{"head_dim": 64, "vocab_size": 8192, "init": "normal", "init_std_o": 0.00266, "init_std_up": 0.0106, "optimizer": "muon", "weight_decay": 0.058, "schedule": "wsd", "decay_fraction": 0.611, "batch_tokens": 65536, "seq_len": 384, "train_tokens": 906800000}
Each number is 128 + 24 x the weight over its row's rms, rounded and kept within 0 to 255. Layers, rows and columns count from 0. Numbers have three digits each. The size before them is the row's rms in percent of the matrix's.

# layer 5 attention value, 896x896, rms 0.0203, rows 160-268, columns 0-127
096:144118159151133127086116122102126126083145148122126111154112147118153168111110181153136104113115093146089087095148136147133092163146140108150113120115151142153125164114121139130145125138137072168120155130130128155149136106133149113121125137111123110149102147117158103161158169106168160152155118093137114127137154160146148094164124143116105125150149119152145103127122167140137102149092
091:095092109109112127148069118131131130096128118118119118145155099105088144112112088140162121166130117151120134153144138153131132114065123089092120134125103109169107144116121151162161150133210109097134141120087076087167181140143088132149108123125107112155153098132128104138126131137132123135100108122175139144122114119114155149132157131149126117124130121121107145119118077165138131153156
088:135144126097172139110171111142075162116160154108140145136111118115147114149126111120111127127127185073145116105119175109149134105171146110106115152171076124097099084088119100115153127098149110121089153161158120150099113098132122144136152137137142178109112116164112158104173160149159129124134101113150077144131150155168074153153145155174122127097121149083123148107120124138122108116141
096:155086153128151104116113111127149146123156133133111161133138182129106127107139066079140120109140120148151109138172106159114091118077118152150113116124133121136098096139106126158163122104173127149136114146139141134163140114119071096110117157124155152147113144139167142161102128117122116082110149104105119142151099142124159147119136107103083149157150128140127139141108159139154127109161
094:118145123085154117064149162125112128124095097133134146097120135159101108148114087087105137154118109120122100099095112137095181151120138120123160136158084112150113117116140101133116119157103103125111102122155105139125142093116127085120137113164117089131146092114100127126107123154132143061123098164119076120158113109168131124104092104103105171112117149114121075130115117160117135116097
096:124122116139125154130108154123175126130144129126155094071156201172137141177128099132146154116132159129109117099151164141147105150128139146126128143121127148097132132123117155154136158146132122144135155145151110124117129089125116120157159113131157127121113094100140091100127170118172129115120108145103130111154119113101139116093124198139166114097112096155155118141118101110084119111150
094:098183095107165112140140124091090174144118118130141151148120130093118140145152172103143171137142118083135064107090074132126132121126142129150146126110120133124156114174136094096128094105148172055105082132163103097109136130117151144098133131160153126107131155138133114078131107091134116089111078113121140107184124107164148152116119091158094117107131137100166134131150142139149104146124
091:099136142142146123117171096156113139089121090132105098128170086105184116173128124157141116128076120110099087124136138127127113109110131115103147135105127156124168160190148086147141120173087131134142154107123151143147113085111160115108127157118149148184117119125145108141102132118107122119109130143132179168116143168103103158082134118114170108145136138102134142157153116139131114135091
092:094141199161129126102159147136107083124143113118121122109149139120144132110123147122130156145112119113127089124149169124110149132136155105148108102118125075142069140150112173092120132143094130115110151138131141101114107132094161063155169123132114164147176155114114077105117107074141159118114153127119108126158133130144109125137130132170155139145101147136117156173121154164123152145135
090:130172122116160088113165148135106109119160099125131167155167105132124151141105140147104166099103152144102139148148124114110092108128120112131115176155130108126123134154162140109144129111129141148144128136143160120147124131127142120163137106093104140122100125146110081153107120152132137102127139159117126130175055122144109107183131103138114119163110105144115150142142153105123105089159
093:112171165120116138115120098136138125165112112105076141126089099083124154094071165097136138102098134130086161169148143159136133111138166142132117112153083153167108156120129142122098128137105072127096119127173097139123131163120137128168118143094096137125139124103117082117163105107140117138146105147141131148121114141158118085129149164096076160097102131150075105083101111166164116134179
095:126121111145118089098129110147152103084086134122070137171120099103142122156103102090108125136130119152141158114138094133127201120130158112132119120143133103131117122138102111148108161155153162148096122082132111140122109193140113106131161110162112073093154124167138153100160117103063109136129122185152103130108128164151152125105137135072095182142098135127134166162119136168107158170134
092:169128136157152138086150149095103136125136128112179128134133121146089139092118132157123102149121118113068174137118115129134120145153150112179142085109122115151135112125120128172121151118144110079134094134151105123121126121136104145108100133129138150130149103156132105142101114067101152152107130151155155114136165110112106116138191136132111180114127121084152131130119150116104132081135
096:144137137162098129155110132161135109135118140118091125106148145116151130128084101134105159139079116117084120149203141110140128145173125070136112127136102106157098136151109135133163150147106075092134142159132149142128122150138124132121105116097101123124078112080099076141190082161122108129141093116127154154152160146146160135104161159091171087121106136117122142135123084124123149104100
099:117110132161151101144178127149123120147116096161140113134146168113136115135104168127077122100158129120101165122113110106116129131106146165132118120131132127158098157163136142138120095162141101087137129160113174108095128086094138094153140110117153096141107085138165151115115128113114158134139104112081112117131108087076118123150136129123175131119126133112097115096154090144096157119129
092:097152130161147093093151094119131100142146091125149130121156081119095125121102163104129126145113123136126165095170138147145118149159127121143094116118123147146146160142167105157074135136167129137120144158140156135115117157154149131121141110140132154103198132160081119124130148097148117102138106137168143127112117106144175126128158125099113143109158184125113064108130113143066148126127
089:083102093086120118134145102161128166178132171175152137155154117107101133127098100108133088141120123120157153151146153122101146064107122138128142094119132140141093118111104095132102128142145150148178133125129105120119172115147149105137122104150169148130132087156094138126173186107127150149134131133162138157128116088146139152149147160125114139125143154127140126148103085099076154157143
090:103076127140130090150110103132149094180147086140185144109132146130137114113164100146098144114102127112094116174141096156103146166123095102110145119121096114095153123120124158108142157158103082086147101150105144154136086106118131141167149098141115115130105111158124147131122129121149109119127150129120115144118166116126125166164163129111099114075119124117064123143113112137102139101151
095:153102134120110103170073126137099138120138095159130142120100073050132111161124123111103093112135134099127135106128158153132132162134129125126159166134114154165118112111125101106149081189148137134124124138133166127156121099111113152161088145131136105156128142134133131136121105043133167125110168136124098124133137135141142131068071122167109100086096123106105128118127091092097151131106
096:136157158086126117089138117078159144114115119143141164143102092156111151091119136088119137162165112136152161142095090114098095129135122113141136161125133136126136116130128137144105177115165130141124115138122118141117135127115134107153131115117149145162145077107108120115130125138090122166131145195152127108112139118138067132099147131122129158125126131104102142063149109104115133119112
100:109134148118130147155167151117123117114126161126125150069158189111152076143111106141157078132148137102123131150109122176118141113129117108135122130110142199126158164109161139116174121119147127151129132133158194125097098120122161151124156149133155107142121143126135111158116110180214090107111161113091122126139103071120146149145119090132155174107108100115142096161154151103136135128087
098:115146135098137118134142123112149156157070121135088112136146116146113170129129106115106105116183112098108144148141097140106182095141087149070152127116157116107120148113134122102119111152208146112160131120076171123106115119133139103105147149139113113148167131140128131110161138114137145119098090187173150121106100144135101088140112157119078124113126123111156148097110136124115134126144
098:145140132169149120132112114100092109145119125149134171143105116161148177121099137091147108124137108069140142113125155148099172109128142108159106113112100077132137119110124108103138137135141135140161136122128108162098131159142073090113123125102113143130118088094116105107140098120150138148095120131107119156104122096108150118142160125142104130108131148135120143155140157142135150137168
092:116113163134162168195119104123156151137135132123111130151150128087095156134120104104123110123170119125099091093164131161107170091122147116070143167120133097134122162111135115161101028092144118087087152143104173131101122120129125131122098093125165091081129131129132172167162135117082132148073115144133164122119088088126134136071113123142130123135112120151116116156082141151113118101137
089:119108163128120091101150112110166163188121158114167165095076123132141161098135125092100102146158131134128148179102114111110125118165109097155144139100104097107150128104134116117084181138100088131140154113148123118153138177125073148107113078133157093126111108137158143164127128117146103171115133151133141108143123178159136111154138144123133144182125170126169122149104125126133086148104
092:171128120102178133131117140137153130141106092116166166143105111163144110146144181155157114121136102115112118122126149134177157152126120134172090133090128153127145146103120100108165135144127129134097128118131099107119138113132100116127115137139163107149143155143110141130127101140130110130111142073111097137161116118141156112130122154147109082062129065065147077118124140137131137144140
094:186102089172138092127132124088099129131125156129133150141140151092159127100134112091128086101150132129098171133116111136143159141125128124128060111147069169089133115128136133123123110125122109144160133122111120148098096142163143134140099101107117160115091101122147124140105127111110130105139053117176133117158182149086158184108172130169151134111138123128164144130103092118109159147121
095:161108113102115123113094152130103151134120136122063151149117147141113138118107129123138142109141144124142108082148065116124128102137129137109114141116109130167138160128123143141123179134133130108127132094143122119135120064098098069134157124178119143147102129132190129152109156114134132105099131131130128162125104171134142117134103106105129152117192153167142103171125164126127130090150
093:148134158122133112182153110128148132143176104124093116127110108159158155137161138113162162137156109128116141104117140140119126169124142135101111132127124091116112129111153102132140142117093123104147112101133101130149124166126101162157124166118097142110142144129111128128164125110168136108124115173130114120104151113144127069134128156132120157130078132122105140121132124110102173062093
095:127137139144126166172142112121115144117143109148121119160129109138115120151111123151121147106137116116085109102159149163126115140121108175113120129090114132090119136109151146145135128124097130096160095155098153150146165122118144131121094104091124077116173140148161168097139101125113177136174072126132124096131170137094108146128134093147139115121165128107126116144132111167113143122161
095:121113134153136138129147156126147113104165121124146136129172115157149133144116117142077156133137142141143147109135136103113107133160117120116091159116103143162100144142149119132098109162092129100131105129124159105151112123149121134187134113083132112122113117141144129168096135127117130078140178139118149090093104091089175117139122153118094123103130101124094154149112142143081129124140
092:124129127113131136107147132130137122171129109143097144121113150134136113136149170156186118135119135177097128165160152079113082089122116126111130125146140118120111115110149118150116164098110144128128131102141155118122126147078088111134160125158087076091118154107103142111122116121122138184143135122144143110094137151132167104097130078105092126136102097093137134100119102113144147141146
095:079101140132106142158161087123138121146099101082120133127123182149114111134167126106105090122128134156163133117162152090074163136143117106133100134105159153116114193111131130142118133122149132144133131116130147152127151172147107140170166090144152109142131153095144113112146092165085114149133163106113099167114134123139132072159166119146140164103091124153171122120147138128130165128109
096:112098119111135116102118128117124101133164135155171125128158128162112167139099106141116134084110133128133174130102098091170131105100153137140112126086147147079130146142143111083103036114127130139134133133143139124112103138107125133138083108104105122159093093104148141171116150138133140118083124138122102133136150104132155192139139119166075126117087154107159120182132104111175148121127
097:117113121122147134194157111070094131185128133132132123132119083080182136128144111127124107136102163138164119090123120083149118125107171126094094137127113125121122132079145124094164068194102146114138078127056098120137144143109164109119142134137132134100175119118155172131129110101123165136126164110108113129162129157126128123149121125178161162106109145085114122139170128141100119157098
098:139104156106175145105142142130116122148123111118096142141135152173114118102115110126120126112171127108098090163156150076096131119178091131138151115132131139155166138101094151151125183118127105124132166124138151147141147154110155148087149128113133117130154111111112126097084165126159118123115136144106104121082140160171115129123172120110113109154119118103130127118089098121125135093126
091:157114170174096149121168147117121085124102126160117120144087120137091123135125108169120160109139168137134149154118140103132107115157116100134133122153130151129136112167113157105142153100085095133076120132115137113097154179100126195084106171135125135141101145136081120186123138088163100125114117110116140129148107129123158078146169140115160147167134137139159088112124106096110122104157
095:121150138155130134107174153150121112158142126123086138110165170156098120103109144161116134129112159138137105115127150148156163111143103135152155125145109128158133116120139091156133162125068158132133155125131158098128085107100098126102100131130155114110148104152140140107095109120099176089118085117106103119137149144154108141149155128142145134165109137156112136143138136104167088096176
097:105136176134155180140132109123159102132129131102096097115139159113131137103141141137096146160158119139119148154140116116147173104132130109115106138116106105150142125090099117119080151121124138095122132106076114147150102137112149136113173140069105112041143105179181155107152127145133142113153110135105154147104066134113102131157152127112098136132086126150086117110110165152107136111111
095:152141137105146126123153105118105107151125102110116145071117130145150118175128103135146123139093159162133153147141125159118116135130132084111125120158187123135107151167129139159113175130164106114146117114078140148130137117168130127137190144155144101123089103126152127102094112117140072185156136138154146133148118109065171115094128132179087122159094113143113136154115121134126134099121
096:118079049161164104133091125139151137112115122139124153136112145160128155124137121122134152160108146120156120149147136155124113146162139112135154137118116132162103151114130141103104136096140159142140167143090104127122171133077104127111088093095131120140155114149100120154146138116065147151135138163138114124137151092097099124151084196145132134089162125060126134166135149145130136123116
099:158135126130119164169122106132108122123196143104133122094165094153129089142145109117146163141103088129133076118144138087128126138125131149140126106136155125089125129171124093109103109150123134131112134124124110118114167129137134111075146137133111162139152070157181131134089112116102135123116168138150122104137123096143130139119127101106122158115153134126166177118157142161104128139117
093:137117147104141109102137163165123099160133132145115138149116102141136152134157162117151084133137135188117114113120127103168103131134132108101172104116128160133080155165110104117143114106101122118113136149129106147180113133104123120119156100140138120143129114114113121146092171098119139139129160111130131097132128091126120118124085118082122142183111112113133092134129120139135125142126
094:140095122103131143155102139135177148110117105138109149147108116117126145129125111087115171126121084095127118137141135134145144123081077154130077082128125101186098142101116133136096194139133135134107151121119137099107129170148122151101110115123161133142083118149149130094136121137138123153145146139151122137156139130137123111132136155096132129120102142112148108119085147136101136135148
097:099133127141125152114112113144136149090133139184135134127121153130128109164176121133131103127162087095149155146147190150117143126119141141143124113107086103171146106087143099109087205105134150147113144110156177090082133138136160159153109113164121117070094137143151141126125160143113164133107153127117178127091068126108157150156122192064107136102103073110116142150094103089107080169116
090:109154078107124168144122119119082151146169136126181171132192141143105107107090134129092140112116111158149171134113081132105105149126176144120136133122148114141140088120123154151108104119141145139170152130146142121161137116138101111140128157127110129126100078161136126127102141119101128164168102131126140139138100142134111127112114120112081105123155133110123168160117126135102115137067
104:153140131157123118102111139122128128144150105132141137139107132117124101095189158107153103159132128105127139132102137160147110170129135111130124077118139107154127126092184159155141138140143155128135167101097126146114128117117172126109136080159130138123161143137137126123089158135107155118146066093127103115079188126116130097152139101105134115134070137137155128134125147117123170168136
098:124158181167106134121124097131135094153082134159137124134151132168146098159107123135143146130141089126176157123142112166130109124155146152145164124140144100137091124161139100152086142108155133100125136128137108075180134136117127081112177141152082156103132121137152100120117144137095163157152111113084091096167133151147125130113128143129133146126122177144171157110122125086124178151103
094:110129104140149076099130129149138136120116086095112103116121115124077101109138143108124143148087107151125143116111127112179189137128144132127133141122120086148137142148128120130152108096098135115134131168115140112134113147142149114111130076129123084117157129131120158112146095097108125119157132114093155114139132080148136082142117103145128129118143210134125127122107059127155099138135
097:113124153109126116164108132132083141099115147150123149096110126118143092112117125139139115137099147146134162090141113144070141125113115108177131092120099120122111152154112141107098119138135138159126131177143083124160105166162143127136148148133122076093087133155118147141161129131116115142131126145129173136100121140117118139149140157142130148147082134152157139165160159133124112127162
099:128144120103077131087113111128150136077164159170126092140113131125143163091126124142141125148161113095130128113112110160096122116139123166136147135111183163131152095109129105139125091125117100125131165161152107149101135096090119145125111128115140188154125109123121134131109102134169141131151141130173145053148127118129144125108157148109109144120101131076132164118127087151116113132155
098:112131126153137094132126121124094131142087099102083126129130138104099157155165174165113103145125146166117111118129116136103151134105163104118203163138127147166140105141118146138124089140095107111159132115141149118151128121164098120132132120081116141124100129136107133129145097112110149145166124115119173099127124121119166127132163133134162148106149118183099125095113137112111079145151
100:094127124135148094097159140160164101151105135133132110139158165129116125112114100149140094101138132144158095153095107124133106146115131098112112135131123121107089123154131094152090140140142133090127140120142157124162118104162159129080184120127152143114146103127114124149111155132139163133144097141142135094130138167128115108185117160161123159181139115110139120121110117098164183122124
095:140151153091108145139140138146124137150126149126120135191066129112086107077191127117121128101106110132117143102105145149095141134122110159139099111134136149119143131112169149078085188171166140120177146121149165130107153126086115120136088082143145087130121129115163135147152122128150132123111089142131085114155128140147103151103144112135075135123117169117155108144155103138118153090119
096:119171183107112117144117139115138095150170095154118171121142104112147097128099132103134128133112130108100105133099122143120090158127128076134129151162097149101140123105162104171141110107112179133129102153132186141126159150047130100136109155135109124084119164146153095095124127146109092152132141098153121115125164108135140126130114123161109093103131152150138132130077151095119084181142
094:171154176095114115126134125144118134114142125139133074144143152124145130134101132123142130155146142129144097137123091125126119107169069164119126121157136134185106169172111095129130141102150153129076141101153128114093083113128150119130119143142104181122117126141154126135180141105224131136097135055140105129106119114130169112096152122135124117092128125105164064156124122114122101160140
093:089151113096066158101154124151125116161066108116129123090126155130117120107136077060088120137089132131124086153106141167155101145126135102123153131127122161129123104139152155120128124099165178126100152159142151113090096114110131131125115106130133145134100128100139154135099140183103126147116135098116096121127140129123120091069072161147126114142145125095129092107093120124115137159145
097:147118155124152120135060120162154109116107102118116108130086104075132116146123133130133107165149154173104090101142129092111111156102136125125169185132162192110132135145143149154138160143127110140136119156131134126152151148082100104123153147119158146138128109160111117127126112124141124116125158117124195104165132135097106171124130155145136133133122143128150146095096103124147142123111
093:150142085101126096102109109092183107106128102163130157124124123142094138164119138125142149108153130132115155145110120126140105178125165119136104144126115084184155139125091129099140198090086153124146105126129146123166095141084173143158148146131141095119090164151113119115090136152138127118135112141130079114124098122111125140093127119123131116164161147123141116148152132088110070131097
096:156123121131089121131104112134146129142112167112130150108136091100125122110121115102049164159112084101103159149090130120121108145117172085168137207135131091131096088120181158139119125160145123143097161130132158165101164166184124170129085106149147103136105127089164104141143086091131115138157149144104119116114107163126095155123113103142129109103110087131114113102165124141141139115132
098:119107111174149113076121110138118114140079140126128164174108158109114094134103124114146116146128123095091163062113090135141100129106147118107158145164136130120170112137131107137142148127149110137146130100145148129112172148193103130162138133122126100133106124117115116118141133170146120159136137128145109122095108126120153061142111131135115122183128152164089103107117186157141146109158
098:138114114100134119096111131125128117080139144112119136153127143120115141124085116110130148114090125147134130135152167148085121105146145168116141101098095092142114137143170116121129166133119137105126127126142107145172098110150068108166162124125072091098163108128122178129102158110144101130126134126110190117115107151120143128168170155148114164178152129145114121117121078159167167126117
095:117203125094124167083148130169113136116112142086086127123143121119124127145155102145146136127122113114121124146121158106110080093115141119094119169116094121115147114130109133118105072073120160127203142118128138134108169116149102145118120132102125155111149162135079108120084121111154101146151138114097086079095157121154137117124146120183089146148149140105150129107126108098067111094151
094:142143131105127128144129127140131151167094151102145122139142147154138085112116122105088094112125126120150104138131116118121135106120118180115147133171154160150087173112151150140096140123167128173115135128164115120161124120116141146119117107146161162151106076105131113087153124125131117141136123120155130104101147124115157114130122114143119112145165145061125141133086129110076136161157
096:172127099156108134100147108091150195083082156164122139091165125113100148119105148125170131163087099109098084106141139073155171125118120157156146132122114156064119090130143116164110109122098108153163144169117142132094115107164120142099115119134107140103131152158121140174129139173103195136124099145093140113111123124088137156124139136128106146116119164083131113128140104129099121129140
095:125103133140083139163111155110117162086129110096144088097040130093124149164118179132107120116121114134161136122106168111164080137095168168142111137128141104118143121159091129115143089160131115130097128130170137098165183098115121154127143123109106139156144159113118167127151130135109104109128150106080125123088128107121133121111102122118152114121128154117132154112120128114124118124129
097:120116103130124154127117104128100144122168145116120141131139123146086119138146127103104138136142133114113113107155147103159164159102104129083149095149133127121141122146168133127121087174160136135113160130113144097099154154155150166168115123184148145100126101123085134143116155154175115185148128131128134112122112088124116107104108125168159126089137161134143106179147136129110086135123
096:102139120137110126121153118120131114142110110112138091137080114136111088106110122066159112122119141123109131149082143122135146129100130129081110125133139111108134105155077108154084159137131146121146144130120114153149098151161147154186101148127146157126098103074156114110127121157104118148140132178121079125150094151113102158149140172135088134153136060145120136158107156129130169153154
095:134110090124143118047126138105123118150147088142169103072138117118094137136144132150101136116070161136138120149181126120142137107128113161116168128145132146143188154175113116111128118134141075146129119121191118153086117094150121163100121146117137091099122096130124169119110104161159115169133123150155129137156102133132151114157148127151177126155143152136124131115133121100139110129111
093:100142070098092120120130111120141107095158129112146112109122163127194108144136148140144171153143119132139143120125124107149130123116102100096205127134128144144125152120147107133145092106158150153148152088093158138119119120121119119095143117126165131117087162138131100149136157123128134113135112124136143084166160134128124089088147152144168108141125123112167134122131088096150139140106
097:130137132129121130131101162120155099156127129175140134122095117099122104134118130120115141185140136092152151118154130177124171161123117108093116135144148139160115105129126186125078134124101122107157124136180123115146122120125121092138122114091135104142101112140149118164128110148151120189107145157100090133129158124101091111110106125122133081086157165102152082151134150116115122103143
094:129154148138095086173132130096121185164157126130156158125110111123115142140099150122114164121148143131108097139133113068115126144129145107145145117147083119129108095125120141109169135108097123113122141125097130134087091057096158117106075132161114155187165096140146112133129099099129182147122154156068096111141134149075128135096087128159124122134166113131105115117128129129161133137134
097:179113128144172133179066142073093156118149091148135128116143135099132107135111122131171138144097132136141104126157118131117112148136166126136131106076139117133139147123130136084138111088147116102134159151126174135137181164155133163121047113121135163143124147168112153092147114087078117123115130172121153122129109125118131133172146107124141126118128136184133120124164090171149094111114
099:190131112119135115136132150109139102106082150132118120139147148124135160138171115108125118114084130133127109143142172107153115124135134166133092100091153130123163070102126095154172075118101142110094084138104151110104168081130119107109089108092104105150151110128151127115122119112082173110177152138140137137151162142120114150124123134165116113151150137140167116114119112130125155152133
093:155134086165170091126167152140109127127098151130137146139138123114123159065133177142139156145106122169121105158129106134124125114140142147148122133150113150132216098116136089136106117145165138098138121133122137108122153106127139108115098165150162159090131105125118114101104103132131094133113107127147130122137138122170119111091107146113145118116106149110113123126122137129127128154086
099:096141141141116161060119122146161124122127141107122120126105136125137083092128101091118115143153114112116142156133109114135108107168170068164142134132103116147107106155122100152092139112147160165110132143084108157160090139110144132182135124131144154088136130122153104186133145173101090084114152154150120114141124082105128077146081166113143098178105098147094138104087096108142113121147
100:137109123156134175106117155111143136158089151092096151151111152142121132140142173089103127144114134129127133131129118159120135128134124129139099173127112100135130147127115132143103139143125110158149150131116135101127110096127121131096112132121126126092128111192138127127104159094128166121148120134127107115129145122115134108133169127144130179090124122128131134124086138107114135174125
093:147136167131172135125109139135114144128157141130156137119113159155113160126108123169139102155132114154092140143168157100128143072114131153155168105135174153123140140125090103142141133153116160155131135102094109118130117156121120112135169150111116133141111138097086126098110112186120126137129130108181124111132120101087123103139146092139134080137110098088144171136122110180151109150131
097:128131139124130106156150118143130133083145119102076137137126115130133067118153143144125143149117099115121150160145125118129141123121157131127132144146168106122183147126110110133145117124095146107143152133122148176137128091068117160093124165119104147110129134172094143092158109090109145173148120112098104151107146137107127154149139132106107109127160132109120130156158138107119147106128
094:167114130153148074107122121105129189122140141158099112138093127185131113115152175103120131153128164104145155138139120147120119102116153168186106137145098122108105143136148136097184126155134117140089132109151133161101104154133125132146123111105124147128129098115107182107156095104121089102134146160089124129182130142111134135141110119131129130118135125094097158104102170105131098128155
096:162081130125110133165138131138133133105085161144145138104154122114128144124122101151150150142061089167111149123111149137137175126115119125127186160096108145123097114115115105146109130120112108153137133093122146132129105138151163153133126133147123117141137126155122137165118149090140163160130131114124170149115128137140175106121160151111113134081103132164134165182139135107133126148120
099:095143138140116131181162154144154111105152145138169121164129097118147122136129140182084164079132095131134107141123154172152110149116146056081115166099162113142109145161135113129126101180111139124155125143120124072111094106123114163123121150128129120124135186088116117120107132151148103129106126094169142117120137116105143110118132122092154119122120110111170134141142122113123153156119
096:138139110138140122161081132146116073116130073117078180160132122131149134108108151126110120073141145115117104114120107127117108132109145121082146125113105161156120139121109148115148131149110114143135117133159098171142109128082121136124163144152120123112137119110098139116106152121139113104126139152097124151116158126165129134096084140105114147121188157151144154091101105161133148113089
091:113132138135135141179141148100130153101136120136116125104150105109160106111118119149112135109093072125119121098132121111134139134134126127176122125157131097096137123114147129136124095113129082134188141087156097150142152134123136119117128158105160126174140154125129116123118134137166142123152102147156125093140130118103121107103169144195172145130106153137143082128138164122122142140114
100:143147095106137130193121134145085143129123133123127116141166137127107116149130123113139149104146087190142118131157077110121146106117101081111132136075162098160122127117150132099127101127130109126116108104138116141100121151108120118139106162091156177159143174124108140174095151149121166133127140103136159170117121170105158089156140140136100071186163130095096119094144104133109112167119
091:136086089134142106106126106082141106156099140128142122144130110081159122114134164124152161148133122139149147136128142113123149138153148110155114099123117129091073127093088126143129163096171111126129111095070096150133142094135142127135154138135152133120141134124136124160110143124094068098196129132157088154151108127122147140110106130147110085145116141129117164127172119082109145145132
093:101156083121139128121154145167114140119169092124142112165164147121120109133136112141167149142138160091142113149152115109106129132103124077115153109132120135165149132126091108145114131131134136130150166090173072111138110125117165132110148155169119136100160143153127127130106100108158096097097148112124155133125083127086095091152135111198122134159181108148154159173080099128096121176101
096:109110152123127095140159150145125125119109149098129126084126103120183146104112119107165106115104118110127155103117165134082107107122127098117153123169110136129103131154106139131123127128165115152123115127129163142126130110158123105106124123118152115090139152100171110096133136117147118153071159139159149138112120098097123104088126116126101125172110096170120127130123125181210138090095
097:098132080130120163183100120110159102130157175127134112099135155173166124110128135122115124150096083089127121111089119133121170144140151135159143153126114105095122102123124161136117098120183075168147144117094111111094112132123122103135107114149141148134136139141116128152110090167137103110133131126121134108115145153164138112106110105119130133082165158086092111126127139146155154131121
095:142145162159122090125115108120145141144135156135115106106111129090152161118130155087122138114149096130166156162153140132118120119097114131115155115164096133133119183103125141102152151108135154088130130110168142154098128129146130109101105098157151130123095162144102138138144117115099147127108130101154131124165128093107073155135145111097105161160131118144107093124113152150137089143126
096:134142142150127133057139140140122137132147075090094122143145160137129156166128133097140140169102132147104102130102066118106148133135090150131125128133124103081117131092112087133138099080145152120158141079138135107142136131166143111095118131112126157166151135132150162087126129131133176123134121121131165107118147135131127144090155085056125140098114124181114150105120102114123141137141
098:137143160113157142075115131125145115133064141104134093069096119138100122113168116134111139153181120155097127092163118097113131158133144107124105130127125153174136111158111126132144172148124138155095138128163102158191094095123101157116123143102117130129138138080134104117165107134146118176128064165139118072121104137120171114175128158105147126200110133129137133100128160125125096109091
096:113101120150133146159144146141162131153133088130135151100142150095110181122106109148133157145081119140132133142142097070157155129107125079140110124097095134122153088183126102121164093090129077141142108140129133079094100160145133156178106147147067107110153125158146127123142089137104132144146146123156144127160100124138183101054163119104146108093109152141094117146098124127100136099130
099:122114167138146128082158149144106152165102141133083123130164131098142141159178122135115132178156083162107134139095114168111149159116103174142168134160118144140105114096119139116111200173143113132160139122132127110098114184166120143169092117111163144122127148105082117119106112167151102138149144160091141111125159115106181119111130143131133130147113116152100139141087132128156160072108
092:139184106136145145133166106152082133146163131140136149171092108111175138130125145103127138113121100126089104147131113125118141072118143084124166143121092137158132128107126113096139133127146139138154117108117098060087115116105112107119148152164091128138142135141134153167103099127137124119115142135167126114104142108120176144104132104131138119113137132127154117120128141159122149136152
094:114107069155115121176129127133123142143149092109126114136147148115103134114129111097117095133132135122163122134159126125106152099149133117125150076171150155105084159125131120160122117163143110102154126133107128112092121134166090103151130116139133108106141143131106122133097144135147140138148100169161107132131128144119135142167163120119128152135171094142154144129120135095129171137136
093:142149112143109087146125140119142112124154151118121104123147068174114133161138141149166116120123114179090107148177114118165136143126137065104149161110169152109162149159125104144122162132107121078147139157091128140119119130113146157132130136079115111130151124119129136167120151140117109129164128113147134107113165108097175116142101168099112171123145137094102133120099123133086146102121
111:121141127112107163099073163093174112104143135136103162138113097182113120138153158123097130109148158111113154104089179116100131097115144106127153161092117117093151151132151140095153078082120129142126132145082107129133112116139155142144125160152139134152139132131117133125116138124140131153155135118127121122112132137118108155091111101140121128111119088156159165101124076075105087121086
106:102071115103149114127122133083093121086137121096148122120079161125130106144135121148140098138093132124164128100101093150119142152084165116146133106076128125115164186161121121163142088114151122132154118074177112114099157114137131137119169145152095127135130076133112115164148109161115125128177119117100138130123116144137148140122158124131130123163116095140120131132112142117105154115147
104:078124114104141104175094094184127152139157145124124125134119152118116134129117168147130156166187102172083110146092155142132088096129186097116145103142154125120137072147164132100168121116141138121126149129184171103127119117111153162077140131118125124149126134134084117145101156144130117095116117143101083158118114111109181152136126130157127135089104122138130126149135171108138133129134
103:166138138086135125105129148119164132104143130088099100158118136156133066102151136127119152090053135125133144147139117180103102112152102193107135130130087158112116083139167146118097125105094104069118139054149118148118168122122111155132090157129135096130134110116128127133154121173128126116143143139204122088104086127084191133135124104127114133133143124135171156144124097098135138111080
099:098160146130116124120107130166129169165148106121121220106114143122141136128111155114129106140143164154158080131104160146149075093139156087162181126152103123110166125127111157096138142122154082147090110096133153117135069124158181123151144102122147074165108092125137130171085131156147137126131134065144130146151124171146123144160123089114124128109118139130126111154089152153141126136156
102:126096130122100090126146131126143137161081114083137095110072144184167105146129138101105136145091097090138098130128094121132146138118111175110101129092190128148112179158146149120159071152136069117135148173107146132127142115123106150102102092136165166100134117130120108118097142159127151105131129104106098109110142126133150116172101103163111115123173109119145124135120123117141185114092
107:075137124124123107102122105131130096140110128122135149168154160112143111103105116128151191151086129132120144145109123129121148100139126166104130147132114146096155102120157157117163170113168089128135128162153123070141115119158156163132164110130185077148127105155107096120126153106117130118128162152125122118159060148144124131128126099129139117140159106152122184170163111105144138137127
100:126115065119131096142102142103096125146108130130099129113114128149114097066126121128108144163117140132118110134138127103160126160123120129120128141146110135128131153090153085104139118119156090103132128135137132098128179138143107151087120131128130111117118171143131127109113155114122143114155105098084131122144109125113155109105165133150144081077158116110121142144126119112115185116114
097:157094185138134129171141143136134132105098121125093113141124136104115095107168088123151106162147110107108137110141113115119137152116116186089101166138134153120081139109126154111095166070139140110111123116119157155159144098114156170167161130147162090077097150114135132135097178179140111108099089140093169101075122169159125106125143129138114115131123130146130139108126107136110108079111
093:099111088138125116107131102138189117158113119147159147120138104134131101148133080108124109110101156145106119110149101080167111131121085109103131163096052100123132163115136153087134086140134118154130082093107126106131115141105109174135111165144116143128120141144140164145101164154137136151151129124119108153120144171130126175124127148127103130102145106106117114065122153139116138134155
104:099147119133113167141095135127121123129155100138145130125135102110055133123141129134132105128139135098133100119101134098094148179122108119141138142129143071141087120177124153126128133143082110127136187157098137154116143154129088135066136147136141119145128169149137151119091127174101150145134117134164124144147162175086138141196095137135106128118134154152166127130141127128137125105140
101:173154150118105102193143140101137150159148142100128135122101168165137163108152117144135090123122163110124150090097123156091143128120057131173119110134113156104129096119133142097147112152106103074162146107137115129140128145175138132100130129114123144131173128159130067152111106157115136110143142143108133143141131120123094104122134154122136158144132085159158141117089096135127149140146